Part of a small language model's weights.
Size: 15 layers, width 192, 12 heads of 32, MLP 768 tanh GELU, 10.5M parameters.
Architecture: LayerNorm before each block, tied embeddings.
Training: a variant of SOAP for these matrices, 278M tokens.
Each number is 500 + 40 x the weight over its row's rms, rounded and kept within 0 to 999. Layers, rows and columns count from 0. Numbers have three digits each. The size before them is the row's rms in percent of the matrix's.

# layer 2 attention query, 384x192, rms 0.114, rows 232-255, columns 0-191
103:540448428420502511442528532525514463485557460470522524478455503505503440487531462452495459535526523523504545520556526497481538476471472447513450496446513484521533457491496432585525481471480526514497450466436480517472532585507543499460522497580413479521533463501482528505564516546480521524523525516413530513469539447470457465542445497434517511480491528401555507486498471474564496509430545510435453480508465517571500485522492542471503496603528509417487414433470533532486567438499559531449509461483469546483494503570435489494500477502476526597586550536602535445477480493476489467
077:458454495511500435528503509577495463501475426473466527451442539463507544556571519451438420528532463451482484512430495529541483461416551516407536511581454552445546532506545501473527506461486550538520404526524480490506553501541535525423487456495482515491518459535416484451455471563450526459512469437455475482443525548483491508488621526489488503464501544568509530611541543508481495515531525506470523478521465522486528518523495537494435512499521543515454511520537554556504509497526517497558516491534504451525555563518456563425546473515523436485484428531485533500470481579505460441
089:524497492474480487484447527444483569540480523557459477468531473502506500518440494430479576560527503495516501444534520457538524545462552472417486517574481496490477466485528465510520457436550560499519523537539537526515507411502488499412524462559508488526555525473483513463499534471475489500550522454367516579501476542543509493531567505523468451445531547562510463498486541496498516458575460503530530490451539481478492561483488542558421529522510448480493521540498425496591476509510514481483545488504535516479462461397547571502537477511497472519451437526462568621497475570477582460
097:494525543596454480524560576473377493508521505533527520510412487413545500575496451517480493469538535477494434495437473440467546464489506593468512488478430528522479554506499560493447472557463434522566571495549478465510507470453506469489497473546511475538491512547540552493469497523482508450504558501563514452436508461475528564542491447491507473491448528440482509503493431570471474481521480505502584465503542460465492534518447551496501520524510455487564466569535525391554517542519484530478428497439496483495513568482442507476527511584481524517519483534501511499535488428447428538
086:518461467533467505505519477599551456586500552529488438535541492511516427447472476448520522417482503459440492472529473517482537449534532557545493514488493508507539432464521514563521526458563455480535540572568504478495438558492511508506522505498435532469503526499471470486530483482502524522463492497549571500522478458440454487496489489560448519538479441447427525506469435426436518540445536471459484441471401493519505509481474522459517441563545494440478517525478473532472554515516557536497489535436523508465411456527519497556509416465436559593536524549426530531477509561539445462
108:507487489449503530448522462450504531473523424523439483543496545548500451540455584537520541528514513515500499427539458539500497481522472531458453470541573500504412480546478513472513519447485517592566520524539483465564494540537467659521574466446493449553496502535408489487500521511525525537595416463530573491570501495521458549504546447476500464461557507488501497478518536600492489462517527552472488504478504533458476484436425529520495472462444493510478533465490483500518458484485461507517432495592428494493538461481512470545484491518494487452500521542450441420464556494482516470
089:533524462500531484445465446564564458517543472466476537526576514528507467444563444438501500535518468534510577500425508437478536481571481460553436480396528478457463453541432480502567517436516511482466516506483532564448573576521507512488586506501481473466518544516564537559569518507537451478547476552457491531543488506481439530427492523532412540532510485519533519474501483428463515534443533493466450446449495420496504489460489514496421538525492552492511486487412570580511469493454467494474544475568475526465491495468499522478508521521457539524472534520502543519483535460445437453
091:511429537371545538478488450495450506508500495528513460487469567539484481454467576482582512499495511509619449472505457513477526465565471521437483457521568581458508527523502514580544480430572578526494554530507477457536521516585504569499509493487535516481467515531533517481524555496457527483462457562468507543507541516542516533481482504624445511478526511507570503515524552504447507433464513493513487477523501523541450562575523507492438502480498425497436533435497494481455561480431518491509486484523465541501551458547487534488503428450479538454496509514424431516509517573485503510
098:487458454414528531486491514578538531440555453521558533515477529535487465493509516471453443467501522437478522485481468486545466449565524442531530461531538506504510522544520523512591534459544519554467500495450436481442505530413468497458548557529501500468507531453509542540453518570506470544506495513511496542497472509459442519553564532508527527483533508500528531497532445535548538567518529467452495459524435567531531430512511543533475473555440526445519469417507533534479459458558545465563512466513497490523428539503508518593500450496543586564483587477529485541529577416590464508
086:505503578526450489486524468510478525500472431500456513542517455520547427535517444475453492513455432475469545542502507565524483512587442472480403492501519516491509539436537507511577537448487514530440548548509483484553510493563444496556568497505575500541501503535526500485510503536541393509493449502517474502494501394535525458411537465548484531463466537478460520553525551487437555487467538485528467458504479585546501487529434502514460528456424427593474546489484523519478515459494533542502511525502515442504485454417447464546552456460418512469498467546563469509505510463446442532
091:475524464529552331531511498553504469482497473460470485585567531451525498511488499472530411429503452541514539484442532530464532565507592487561463520549514511472528512501504483514536529514512523529473550410507548574511491474552596459545448514503537520430438559475520446506532500480496499495499418537515542426518537525547501483506474511492469477520451426494465540479514570407539522523522547525481458486414424477491483433488485470497567501491533501540464494439458513536531529509531415489455540514464538460521518501536456524482496518555511494473526516478474530546508534562479552461
110:539513509563514463483551509477494472494512487530483534519520455441441472533474500496479563460460484497445473527523440517495546538507463497479539572568473476522495475506515468447441500485557432506418508548511552548539453498490550540516463534516474552434514500495477506528501485479537543476540573464579495409459553487473490534589457471417534510516485468492526489497471488504463362548489461449507478540528551441490538448482541444581507491476568492483497511563494551511449569574488499503461458566494508564532482462506420546483483517505506420454491524524517530441490414577502507596
101:479533515489469531546462505489522523472527494469483497518452564512440517506535471508443459492473461524535530479509557484587479464496513541519440468483521558452465536486497472475542539501493482533509584485437442509472593495515553468523481451436521489481567497484513487512481534496530469443479473585525504495486489522536464495488389464544509462436565500514456479590544554482520531496522490493454479502602438536431500446541486492470576565482520508562562474427480553450570533499593465535528524455385532430492472480457464490530542527522402496513510516518502511418452469431487491525
086:521463522529543495484497477519496489480469413449559492455542517441505465549529498446544502511525489535484538490520461492544539534497502479424519492463543553447533483511465492528487552451566590543462534579512438528446529540548511546505546487543398488493505443559450537475529462549507492493443548556515512419424491450516454496475436514483487537470492461483539496561517597486547518465512454520485451441494465467532485483505544483603497457490528504539450472496516595506442585484471535424473508478504445520539480481500447571563511493442524510529508539483449522467501526523476387567
082:478464531578488497517600431527606481474516526489440451495513541548471497469503536497500542506481501458432500438445457485561480553539512470571499580516484460519502495425577455501544499476536513475501463475547520507518455537551468516489522533504527515511473509522444465518508457512450545502441421456465566538518507470455457506524570517545487538462401380509539557502523495497540479532559590460541509455489449563462504588441533517514506483464501505562459512531527513559429532564505534493555473517552505502494524427487513503500481489466502487603517496504488556499456525498508511411
100:505470478466505527483488485539522556477533433519508412478508516486445471525391522499509497504485536468547500513567492480544459415444486544402471454436573515486496533491526503557529511462470557537562535459472496451504531440523578542454522511482422503569527450537532617486525516459467513483538479500466524517508522518546508487531533486562488453464616534542576499456484562524506555443471409474488501538503482545472530580514500515474481429480465482443469498433526520467529535524470485478500503503557526536474579509505465502569576435561440536490504471491471518462489519561507469467
085:512544544493474477523452514436455479508447501494502514520495540522479531530505469490557575426481538520488524477541500521486460547509553503483538482534564543501422559519416472513438503459514559510436487550495476509536481514496465499504438511485522453501491632548485474529476503490553584543449523501492509493512506507542407561487453560463519447456454444495527477558522514552597496467529474562466515506504444494564481433437458479550541430524560495446521500523448464544449567572508488456455422479477499519488476577517430488546476536531503497459553502497420524563536503596507494500
102:509489466469495509534499571595545505513506399505502566496500510464503458425584477499448509435453494504555608471522398489457494475489487484554439509502499534463559444479494450490577435453504564513460500502475552549539525543504516437595520549475459557494544535540536485550461483490546543449499483537544495469492533466510440472498403397490514461535440452466453543515510468490531517546468512540511496459566439499541493518511529548550569489503448509509428462518492506549521497525548530527491544491515513517426559469521430483528522557513476455490503484505443578481486475511493473478
116:506553592547534477531412552493426533490472522459512526526473482471554520518452476477493460486495453600497478512535476496477474612470526452543527543515589568556496511492450518465464479553540458526499524520473519480490436462422485482523486574452434466465518567482525505543485502511548525500430525522544421453580449558575512542465487501464565473486475466500519532468486493548546498470513435490531496548503491409506517448479547394511502493490521440461492521496511458416479526510494533491410436486542537521454463502524474572512491494476517497466481512462450468547546507523410536504
105:480513480539520519472447533510437489442380453431521569484494479498512547550490461521451488485477438508489503475483491546508477568529526438467452493527487560479502539561535527506544483491471540502525510432496480508491602416458434397466506558460473560519476517523482497498559474535468510460420455459535460513509479541579453490442559539467466516462458541507442445545525504482571553514565521502456488555500431552551546437514436479491523485497505527578548481503508391546484402482547469485521503528446518455451487508486492493525457481469500424495486481496516540554563535510494507493
076:521531466482467513552497436496581543453519537535431511439526509472462443490436545425540547573561444499466532544498483534545495515505548460461551549454498465506491541470469491487496559491508509535479491479497548471469409509627496529484534560598494439496483429525448465517569543515491505490519501476511492536537505415492537479418466485446508433523543607550507511452492503479513504516552510471532476488504481495438454521430497564509518485496533423463512496460504491598490564485503515462474423429563469527571521533498469504523519463455479429484459470539496478465495517490476549441
090:513547494522565521546470489476406456440564487435535428441538457472489563548477498492526512515568462411459516525480509423466497628486546531462529555470519499520488490496431551485521487483546516525502497533503453514444480449531539479523466568509475584540555469472557539535477521517525478422489486534455475495513534482523557596482480496513539539517569507520533496470536489538507477496514463426507573521512521429494510477487541452516428439544546552458526478510562442493468516590471492431397463462492501563537518534492542518525466495505513546478494473445514501494550492558433481527
097:463561486525511535514489512434465510458498563519533458454469595487471522516439521511581511488493539455560470520435499545511485540494478479475550449454529508515539561518497512543543475540561465446540549515440527469475455446514535487497446508553556446548473494505568490406458488505424503477502477457414435502532478484492572488461456504582438480523511497517516442515471574475528452448455472480586551459497529519521551519502464430496436471485517417396560515575523530479499510546486511508485506471500497470568475538460524483508524497483532495480513433474535421596514519475466573467
089:520516517514469536442626414515541496504501486474461464444529520517524407468514520480576527499522532505497451512485465496474509513492446472504498564461546558508566532485519521572555535482575583506514517453503500454502530531457518552481534468507541496550498538429542488481482519504464542552484478488442531527481530453469527429540553504532446477535450471515519454482458529451559479515484530502513520457467485538536527512424421505500467475409463542486605441574551442551457508497407464493520515454425455490491503480463469444617523497509532525509531481475542475511498513451594520473
# layer 2 attention key, 384x192, rms 0.127, rows 232-255, columns 0-191
095:499601482548491522515627477476500437551538432499503515482575468518472554508486455534491456535538431491521531504480507467550502496469508525463514543558532556564561489462426519421482507514448487471486514570498443497437509592591471445477532484492495439470531577499559562578511459418504567489467525510501459482515474443502435484460498526482491424503537465526464502506485518519557532558510508539499449533534455554500457479552451511485506557557500476514524484493468502493527535484531483465513536522452541470451526491476552465555527532539423389500453518541528502539563515527443531498
075:502496500398507510533514491480512532551568569507523522538423486468500504486514508467459527481519465532571460481496519425547473466508467442419533518497555463482532445559516447525518421548512532483543468557481500449494531471498526484596537555496527515571443458570416500500498471510530515480520456491505557519518605446473483528516543485451490574514520479400465549447518518528494412501494569489487522488535429463500493429455554477484499489468470434564502491520524502452512513482461524521513486547540441552456486392493442458521470485443499468484547434540474475545532446572496456508
096:508500503506470473489512556501453536586440487486504516494547515503484458487555501451545477456558469564559507474537621453489497493537502447474518530456505509513570473527458502469461492545561513507482461424534485504464480533554567509470386483515563446477492513547517474507494493509462494526483539503509486471484472487504474435429482439522523480495548464504480504511512573509487543448410488579459608507514536445607544515567555536490569562518488501548521512450487486596531481390506531491444444483506516472510454500493557407549475474473530495504453518520529528442452482503491563492
099:547550500518481577417520591459478472453544481514532485518463478522519449509469493443447552531544462484530422533554547507520506435446504529474496436505479435469449520471517536468478461639457554504562519444507507504549493482563430528517501443552360513480445477584537541541484522504522475470581499545496481502505506504521458500589535494504426463472442507471458454458481493608478484502503459531434508460438488480474539512476463445515401497557531468457525505493496508519524521473537527527429535479472472522473495539543500514502477436536507470510560515517485545483479489499486479483
087:483530478523561457427471475575566497509476457490557480452450561520542490477510506415526519496537536437471554547527500574546467545469524510547444544542487482516479479451483546511477581497518524462494547494505495545485500388548504477459520505478526534497501544536479468517487446534496462487466531507535523434471546475464475507555477484503544497511422445403518487505510478504510524536508454545519478571517553519456564572491530478484467456463519496541459473568537541461506505511443587442540504521495503505452391406419520494448506489570429565407471468505508572534482544529476470493
099:529485519568492484457490426527489465482445484552532501451508500525468497523500503518496448579466506490572514545510481519465533399543519530407483467483513509468549511498470401480516483529520481558495519450524494499486484484565492520482444467522463518409507487506468536498423537480448528535475554504459453521519469491551544423416470515544448471495501508617510511531475481548511530474528415443535580478493508478498443420563509492556556482521473483480488509509514520491580500421559462568511506541557511466521527479505399493490565572432497442476476499455503456457527426445440485522
095:499473434463552488570580485503468493547567481502516538502528540523524525479514530462525519534499522490487540444444483455509475525535539449475490478479478521595465439519477493487459503496551516503534556562467560445491453510451515516544465454453566543443519537576489579478489504479512531442550497567529467504491481568461489569451555416430548505494564520502485503470551535430504445527497538549554467476502434544504421446447540543415481543448488548524500441463462506502469433531436503483553442496458514489520547502477540465501535497495437511449530546497494483563602509470435563512
099:519532477389524490528481498519486545583442443478488462537508415487548421556553508437487541542487544533441525468491502473420447471535460530465532547517432476539538445495534505432537563496536539525536481499541477458498522540583572487453465452477487480526490496484487532463518460509507500462496546528462572538448508522517556411490567456479557506480461496471578485536453530468486518552492506520460485450532548564511485487527484494450510537495427512521563476522524530577500467497474503457499427566450503429440504536533504559514428431505513451521472551523593498535472544540448482517
104:437525484493526470574570488534490471502491517536525520436537486535415559546548500486502450510580459514491565442461481476463489543480544470476509425470455575528512515490442475493495558477499537470453476561505465520530521500504549542511528531539489451411519574450551539486468497458503528499508522497429503493558443493511492409439574458496566467491536484494459492532527533420543513597461496550557541514453505517534460453519485519469580541454437508531583505529559526476538456531467543460497438479439530544473516564460422544548462482457457449495482500521500526543545493477475578519
092:467473469421497543556449464526428542483499458518556460512460510438531515470469506517501486534440497456459451460459371518470457517502514444499519534463567465576510491487482482534532468498560566468532532432476536462488482446454575495512517537453561511531491569486471470480549537453560432487511527504484431555548616439532543487455441483500514487444546483494531522477495513452533522480562499518508519461504474529449424450520483435460425504447559426450494483494494518497538546476458528506479543481493429500522533458536574539468577487499484558484539551527456492472479480567459463517
088:490482473522520522516474475424481444509469523521496583526602537523453501534504498514511519483474606561429422502473470550452480598504464521533509478647503413487526483492504487596595480510542500543489507459531502501507547545448501442538459515456541576438539517528422482579506520576500492488499448507491471492488533526461517515469552499443523514413405518511558520521517562520454498538566490499528510456483444570475536513427492543526494472474512528472486496496506514547474496524499497517509467471540482492544458472491507513472510471548475433489466483475446523416493491454459457550
104:487490473542559450404478482458495506494568502492503464503479533434460498506473517480546531435497493470537412510521533532529428516492502506502446475510461538473507501495488529495491518530535545462449436501428454478521413486532547473470462558498478474488468528568529467456533524588520455540509606482499479480514464461512462556532404459527554526531408515544438525565478515571514449521485507446483529467563560502548505572476474522592521547520545472533499523541518401549466537527486498519548438469528498478500496518554439439534489499537515470563513514468471599538453445553535497456
091:563448450516492482425418554459488453487538497599475499516527522510517471507510466532448464556493482528550579430546465504424524498464513440500461470530524476470546511476448509505444497457529545546489456526554506470500454476532573462497513484501503499458487457518467524546504474498391460516577529459514483543520440496589560497453329523457455532464485522515498470555472505434558494456465517460503413475470523487529507525490411515498486550508550457495459484528506554504475565516488532529429491487492533508493489490531464499435452534492476479549474474536480513511447453530410508565
097:517544491440519488534527450487518536540546570502535484489520463519483444460575451451481501435568531565539526537498461500515506532483459458508533542484488560531456451497530535389531463460450507516501467570584483455479510532476558426500435488512554544469549563494408488516520533476528563524475518543482462519502534442528501530435418498471527535455492507483506523548448494513485464537489524488526540512580444595559471494440522574509527515577452477566487484455516492462558511533410493470550465469446526509514538460534447505538435493539429483485456487452517554486509546569461515536
088:526463432480522515475518447494535476460478523472500536505452601501488554526531552495450540482481558452444495465448530462491478554531485444523495510504475414544554568573559454507546532422524567491479505490454508497531417481461547508569471528483532520551453447553433439548469496464522492480458529453529477483508529576428498585447527440455538480500528467447508464525459441483551517443542479482547512492553522534477514491456510496515515438471508452551433533567484407486469487519450498458435547474487452521497524452503471486462515459447448563471459462452528459499489531408551473482
089:502508446482445453524554435512412420604493584558512549507517447496507451462504558511471530483549565520492487496468491469533441463488560427522446531388441552546493499554450473471475503458475508522536516494481565501470397508553520465506525492492504489480553443502540536497513470513475503557513481534525552507559472485503470498539533496553457472523560438524489476450576437544478483476525473498483527525551524524526504500533553519516549545443434598575492506506533412499486452492498481438512486576512471467468520485510543497548477497473514447469513475550533468578576526431498542516
089:503590548511534511479439523469507488546478573482483497451493418475503527458512473498481495501606516578544453558516576553516465597543478491499523599544493456469486554493510516510551500542514552528504552556524514533513457514494511400494476524473477548485534496500475489524435494472458513561564468498587514501454507478591507541456491526481462481494409514452549457538451538587532488585506450545478487552560424506551490553440578494496497531489505521524532436511565536492463457460472515534533554490518459520536502514504507502513457462496482518476518524398433556541508536495486489467
101:531440519521484531439428465523466416552476476481528584510484559507538439479510522541508537484465507448439481512546456460457430528514464531489508561559514419488544563504466491578531491508513506542470468476474461473471508480468546445524464459426492535508514478568529545537544419582548427512492514442505463445471579501450513472433510480441537503446453434412546460549491463491523445510496449532488482465542485520454474407497408535460501493491529466460483575535543548504525549531439532544526503515534518516480469482451486510451463448482485549553473513489519574531502474530561473495
096:502506434451517506544438430461483513530482568482541511461543507475447436514544487492512451530545471579449533461429551528452515572560512514465513536544477454494487482516463567513525519485489524569443567475534488559482503506510537520473482517495522516490476499452506471465504474508447486553496392500395497449511434525549508573473532487542579590495450546553560446536527532481528504523558427527481510500454509472579519504553483527513510474562486607450498482546472464518512511542408523490495529431534549497520477511474491498488448484529519475468529427416530529440498568480466438514
096:505486516411485543548474533521580560521498499516484486514475510472530486421469535554495419478530492544490477473453450458536453544559506483455520544511529426523383476522440520515549448567508527524473593558488505437457523402493438453482532469524558466501465550478484444541509478500449448481519395505485473485462573491520532569452543508479522548498549515469563506503505563465551478487522540500418483499497415539461544422498522549487510515500514533462513483504451513503526517461462523462436469538515467588486502424458546502515511520535459506420477493454474462495473468498549431493
083:460493526500522462520477462491553443479521512485484508517531514492440510459536512521473413484506569426597438491514477506402511492467585486473475547437496601583557540540525486532513478467490573448441449468476489485530529503499499541536522544448608460492571482498457496461477491467507581494458515532454446534588486469560528499485515511503531442408532521526538558519518520540458614604488499496491520531536506518478518559504517548508473537523464558581561480461513492467462497475544500496541471458487434472500512500522492524507542480499501466529542457564482422488511530494432477512
100:472558394514451496467487484456472477443510493524530552483470447542445560478526419462509512427549528515487454544534513530580569550507529485488495489470465464477597576493503504467470502447483407474484540545489478522452505532482516494430477424486446509507548544489591460593544457535512521503482469497514489467438431496515511534585522572469513541525404458497527448536486415536514522458502536515492472566496456536510527518527514514513488585545539544441516487557488432496519551491487459522534519503476451491523453470523525486502511484541555482478493454478567486457512436420561526527
096:482558486513481537539427519410525458479537554498454556497479460502497479561496503448515486492511567453519485573502545529484488493526478598573503495490478531469526513440509520479509506506532486522559462432511472472492520512490537578446494487572398416544502523469516459496504491510537526511541452476507550450404476501552470520553565487425566551533464478539581490500424510566506563509481525499485449505474518542526455566502538497506421490476524495484556510472628500517464533500533416540450536550524477508451485593473548511512397482527552536531482479476496534509506490463537485477
091:487447542420470489553455476443497543470501466539481471546435459563460523483476476501482511499472495484434460578498501474529452488542509461516477479424532465511478501514502468460517491535540485448522587515364485474515468568398407493474585525547456481532495486554509476523541502517494475458519515515532498543505575467503500524475548488514503528532527478485492502515464377539506535519527553466478508499577445487455496494412505480421454481527546415456521497510512488534483579458495522483520456508457440461489498423552560549473531507499572485456466494500482524537603556497571488481
# layer 2 attention value, 384x192, rms 0.121, rows 224-236, columns 0-191
100:490550531540470468505492538483466496513479486498484512505407446440472477544496500510532482472480506517535437489602499575494511534478529481490518484498486552434487539561534552518521459617540505493510512510479516510480514532501455449485481473533486498621448544600509487465494509524524514471519448495505480523517457508490505422558543437582473510451499520538476531445466448487489517463451484439468502464484479458463520468533543460570471491524522510511521486486595510499518542577599513536479494492435402457477467541509454497525511534472455496559518466475530445398545474496649503543
085:520424503522495524544441487533538489474534478472556558501505564488537502511512500506559523510521512492472496563545530540507585518519511558499516536539530495501488468518486481529529461613568606430455515533513513591471508503487453527476476509439517533599556511558447525467469514497475480543515528455497539476479472529442489494532513454506437516508520508447446568459512509450434463496434440407468484481476541528478502542439483492372448511433470497513548533570539535473558518450522559462597481531507487511525475451535508475469470495529557550481520480495508479464529433535517398501
092:469512533469515455526584500567489553490518497522509482508485409502425520444488507510485522458436463474499476441474509568535587455489480499529505499544467535483491530523433516518489433555513383467487556532544504483505494498525522502447534488443536433514536502488499543505508496495450475496478538490432435466500541472603550450480583485459541492463490488488507477580498486501609485523493484493540474529474515490531451585449538478529508491488565407548501501524449458518486481519501481516548516519530519573457656518448535411527490436500444504478516483493526565447477435492515513499
099:477481511524499486467544521496468516540457513511528543597450413426519427570539466472483506533456491540577537516604504465540579511487558468456483422489443500501501564540478446539435536488533466483501501440505519504547517513472483512498497485562486427554522540501538515505421492518465509462454520489513415492504463520468524444527567441551452513453467514540468471439542489511486521500490510603474486545497476452490449464512484484613443411511496553460468493509559506487507506532479456467478489453482522548424523546582475522531536456515487476594545496525498538511527522420528464464
088:523464497551461543554489510503544454521491516548536570492525489520522550418475583461554493484525523452477532552496517422475469532488492547497468535545500485556527477387433473474500518456477476547500449589446533522488515477472560518538540449537529590436494467516557491528552509524502483509460506526565509542504461595529493501498523420469477514507456443509547458513529581507520473451451451523518451420468486550512501505451483544406443562419485471431555572454534456496521531481447559448481484496479539545527566482448485478547505490472527579477478545525496478540516502533481494456
118:509542521469481438470536440504485510418560476389478514478513529511363514523434462437533458535478497524506465433537515529485506479501524515490525427565468439463433509531450458454522502552507519500437517519490455483532431521541485537504506535511504380567492495497507495474504489507478491551460558461463448504534494525535555483433527473516517537454530440511506466484474572498516501481446544499519491544503518515500490572585490496494425512504611478490513491475503495500543494497579501554474513518374536519430476589511451486463522494487498491565539423480512551574497483516454483525
083:487542437487467532466487485452546530424474509412493429527498631543546500577492553577533468556433546534510480498474544461479527453493427448497518563447482447497520494494545499491491522483427519530462505493481481469477524483461473472559591482569415455510437529540446482557476529493514490570488468502560504581567488549526531508575598527473472488581513498455551503512454571426437478506502521496501502517480511521559461504511495529515449476452489417537519486500484504472508451510493498485497490492472581520462465512511457491451473513582540503523500484516487495539466570489434455538
101:457522475520540511464546419505527537518477411447500493525512466475458497599542534510482523498446487428466470475532547512530508467472585507499399551529467501513477500562486436511509536569500484473515544406475532559477565504457438503457556564452513475550539537480524543517494495494458480526380522525457490462457490466515499457494553436484563586513476437441475506504538524469555467518435460530485521489454540480491452509476500488490498513527506471500520493514526455518493533488522463507615516513475497545383577532467536526522501492520468506630516558509518555495504462444471500475
114:455569548515483484490428547523437508436501507420548497445425593476486513568463561495564455468540493518580482455539531528482452496503485536498548418536486435457431477588537524494504515529539489495516517425447465550514462463478450519495498551490577539445461471476505460553498509488520465446455533479457539545576518486476605516523462510545482528549566465499428547493511526484453469533440473458470534493443512525480527513529520517510529556546514433462531444521551512488497446479588513533555516495447463561443521551530465459512526560519513541484528480481423490487487462484521531536
112:527514464537480536389468441416548514497508521508558527492518440553490497505458567510445522537582514425505513507473515559540514448461492527526535580475527510520455515415470514529541495587482415548468458459468459545482527436585489497507499530477618502495477510439520510495503501479496523521524495564451460537463527470515529477489484414446527496483447545487487504521515511475550501536518513460515541531501522472422512487518439504501523510626428525461494548513512447516505465514461450530540506523492530574516495580427489415536510479518549546440480518477489551512523496412442515514
081:446518473516591520503539514487481440495514481490473521473500512487433487522490552482532537458477518422482488480494480588514442416557511530533494451561436478489501487500475449441580444629532429482490577518465452540519461505545573492414421476500564579576515495459502493525558486521501481537499510535427513465484524483515544497552490489492505520520489501539513482523500531449550427440449556517515525473436468490559538465483482486478539592480470466492482490481532472492480518486581444531559492573454470580484479521497460435492487539424514463559502538490533521453464449497495525561
090:531510452488490473538537549505490483514462532510430456472495440498539519491572467519484526480479511461521522515516537490470587555445465526449504453495515490427543462547497476492551564493480513490555626588493497442502431484494511530489572542500434421512464512442513468514438516482446476480506554483563571445439471503454400515518453521567509465473479465469451498465490565457437486549480464535559493518574494499448525484494430498545522474409494488581509440496516484508532453530482516407451521587494583480475500466504453503440541547536444487530513500488483466508449451516484501512
093:518514451482413416473551442479517532479513551530558490419518516515533543469495507464457485508449515424497548513443466520438614424540468447516537456504523460477547452435511459448489502464460486616512473522587513529541499516467529478478455491498552561487497424497450559516495475516542545526559576495468494482485499469499477503441485539453486498493540500494508482554442470482510469437541484529525498508479487466500485545445523482533487413499470557468506573497378473506501536501472533556422513529513523450524533425493497425419516562482512469428471516498428520470517492490529472511
# layer 2 attention output (transposed), 384x192, rms 0.105, rows 224-235, columns 0-191
092:550463431440545426504520400483543472442508427428511483516537514509472452524497502542509512512479486534507538464471471473477514547486515461504413492485553452504488461407459478476501518467477509495520470551438540494512559560488544515508541558404516458515486490411491464580510486489480531555474516487493521475499529503532484486409424474510504503483446449487456467505516462486483436537517446621493510505569472495460496426470535471514521471433503440528478527496412507540440442415529509471475589485494550583459393446461507482501491443469538475497491488515520510497482498513452509449
086:520593415429603452522518480477572477534515498471506472468496445474519527452491501451568522504492525478544516566487495453412594535475469455553472541443543431462528499494561474486441506488481490517480490516479473494493460534469445456479505468516481472446556530421507498575499559538452519499471543517527459475501575474467474522455491519542528457469539481490461583565467475505508497496519531595462455511526482461437497468544547547516516480491469478465430483445471539519435525418519521566517517511502489431442523528474559583471545512484495547540541488524515577518469544502590547496
107:508487478532453560508474497467511518527391483506499520500456508481524479577572513522461423507543501538552442557480525510509464515546437581472485513478511527499567582498458496546474455475567524527499552470532447501492512500435469521532413508498502472488418428485495405524425526519479468490517443498583492512480415445442528564495479515575466429444474512575511479468457529529411522462500472508465473486512503518465479479574530480471488466504477571490546506504514579468530510465523536462517521516512575460483456581539510436440528513501436478489455433473541530521489489441477425506
100:495461540495556501475453464548547544446498410489460500484554568584476479521466512483505463491441477522516512494451510475555474513536514484489510466505505495408518534449438528460539492449585495501517565437466450459470572514453536492517529504435539529571549525501492471550500524445486475499422555486488521462493511480537536505484459469533483499529519431429549483509529480474535463467572523434421530517577471522490550480420512473449475466446474413560409540445453430477530448444534448528519501457471496501485449422466464496562541521507491490538522516432549492499529545438490457446
081:515562457496510475462508532560492485512521604517459463539432502511505523538533512508470534488539494459498467525534531487475553509495563520462561510416470511465442452579545418535429536493466487443479486455520468529479477485539452440465532474499515441482522462445491502496513547533505478510564464518575453549435542520479458523551487547526469480572550539515557505455499499483451549549417548468499484551492491561508470561561510642478527564479474515507559461517518491478516550566519537504542550476527430445520510489532525478479579493534514487508447525556463548511491556401549489553
133:515495515499505541530519566554548550594456401497537473431499488515487457485626548513464464492521581502520554581484562487414505491548431549520506526507494506555546539525591517499544473474487559594470499456554448482571555482524524513520572491520514543512570534552487443484469542514531479440491468462475543482541492537513520502498556471561485564464489456482554499559506516482519562506530464452407505451503441531527493544514535579494521530504447528530464481522538552501546566529490459416506551496491487440523545486480460456522562524507450545466481522498499494514478466511500477517
086:493441543475588476485496487518525480552533461523513497537495502485452472439478517372547492446535587481501538493480521497425521471449476509528548412534490497559473449537535475467522497477511501573474500505472507471580484468491559484507492460561461533436545553572490553461567457516561562518513481499439520470497503516517462512436501464498530564517531441502573564468605417547467480550456542423507534443458441520517461569448485464504456539538480483518469475523457492551486559459468502507498433553507437538517529437508441502517544492495513570487516539544455487466468512550516515458
095:472529525427502531549477535586521488505484467500517520480467604480510535497485505534519424485474496470553498535434530513453510470529449568489504444491546505440520562512579428526484473473498491538492547503458433454582612426534516518527507519557454469441531520521512462477447554468476501461480455435491542528548480550434444477532471470598471542502593482514505539558487509469497469480473487410418519491533473526503530486573543567435473510425467473525506503438497523503521548515526448516560526499465503444489459493547488466452503487468445543415459474476514527508483514454535486557
115:507450504415524455514569376538554442540463497502445503607532477587471469374498508455533486504423457509491510492502470471365514494485457521490411490506523488457512482431510445572512504484463529542479550490528478521541565489543495499532465478490473481455482542524437484456579516456489549503457521505502523489514458500436441467459512480542493541496497456516502501490524516471533487508468547543510510440468395502480521468604470532519454514491508529513452461505476519523443518502490492502516506504500503450444547439535461530466435414509502517464457505533452460458444489501547564514
125:481459453463463511481521481480558489549413409479482427499519527520479490454540464409497489500557465433523475537471609547625505425504498574433472521469450539472554501543629474577562493442481541453504523502506504562511554448472495551500440509521506521499449520579481516472528539518481469480502474420499552524502499510474472467502512524561477492467479535514493534520490518508461549474512486489538488453478486504548487486562508544519530524434473560525509477537489519519465512432512501440516546581494512404444512498493457491488565458565417491532467485487527489489505509504556492573
087:502522480489461570498487461486566523524411514517496450544473455517541550554526448473477458528556485574469493502509507501515482467479446573530491567465519540449523569480588566552555467478462572576521542509498527555528491464528467453575442544532522449415505421479488505467528493476516491532535470495515507535523480523462409535529536515553528458410538504519430528556458482568496534479518468541456483489499474545511486434546456480455546453449499559551522538510530595488547477485555507427491542517555476408500497573535523506519466490487498465424451461495461538517526531454514497527
089:581491527519474507538526552439486523476496534540581574500475545469520526507530556521501520515519504633517512508466492486440452523483526494491603507518498583493520525513435533562457537537530560553484515462495484499533487575491513473506471494477541488511524540461521570472499465516558557538478469531517445548570471450537523528453560454435484404492501485508533552534477481497503497424572496502492563500453481497466491504422475407564498547509570494507532540515519489544539536523596500575448472502545517530546532556547501542538476527413570471491542514524474529531544487523471461434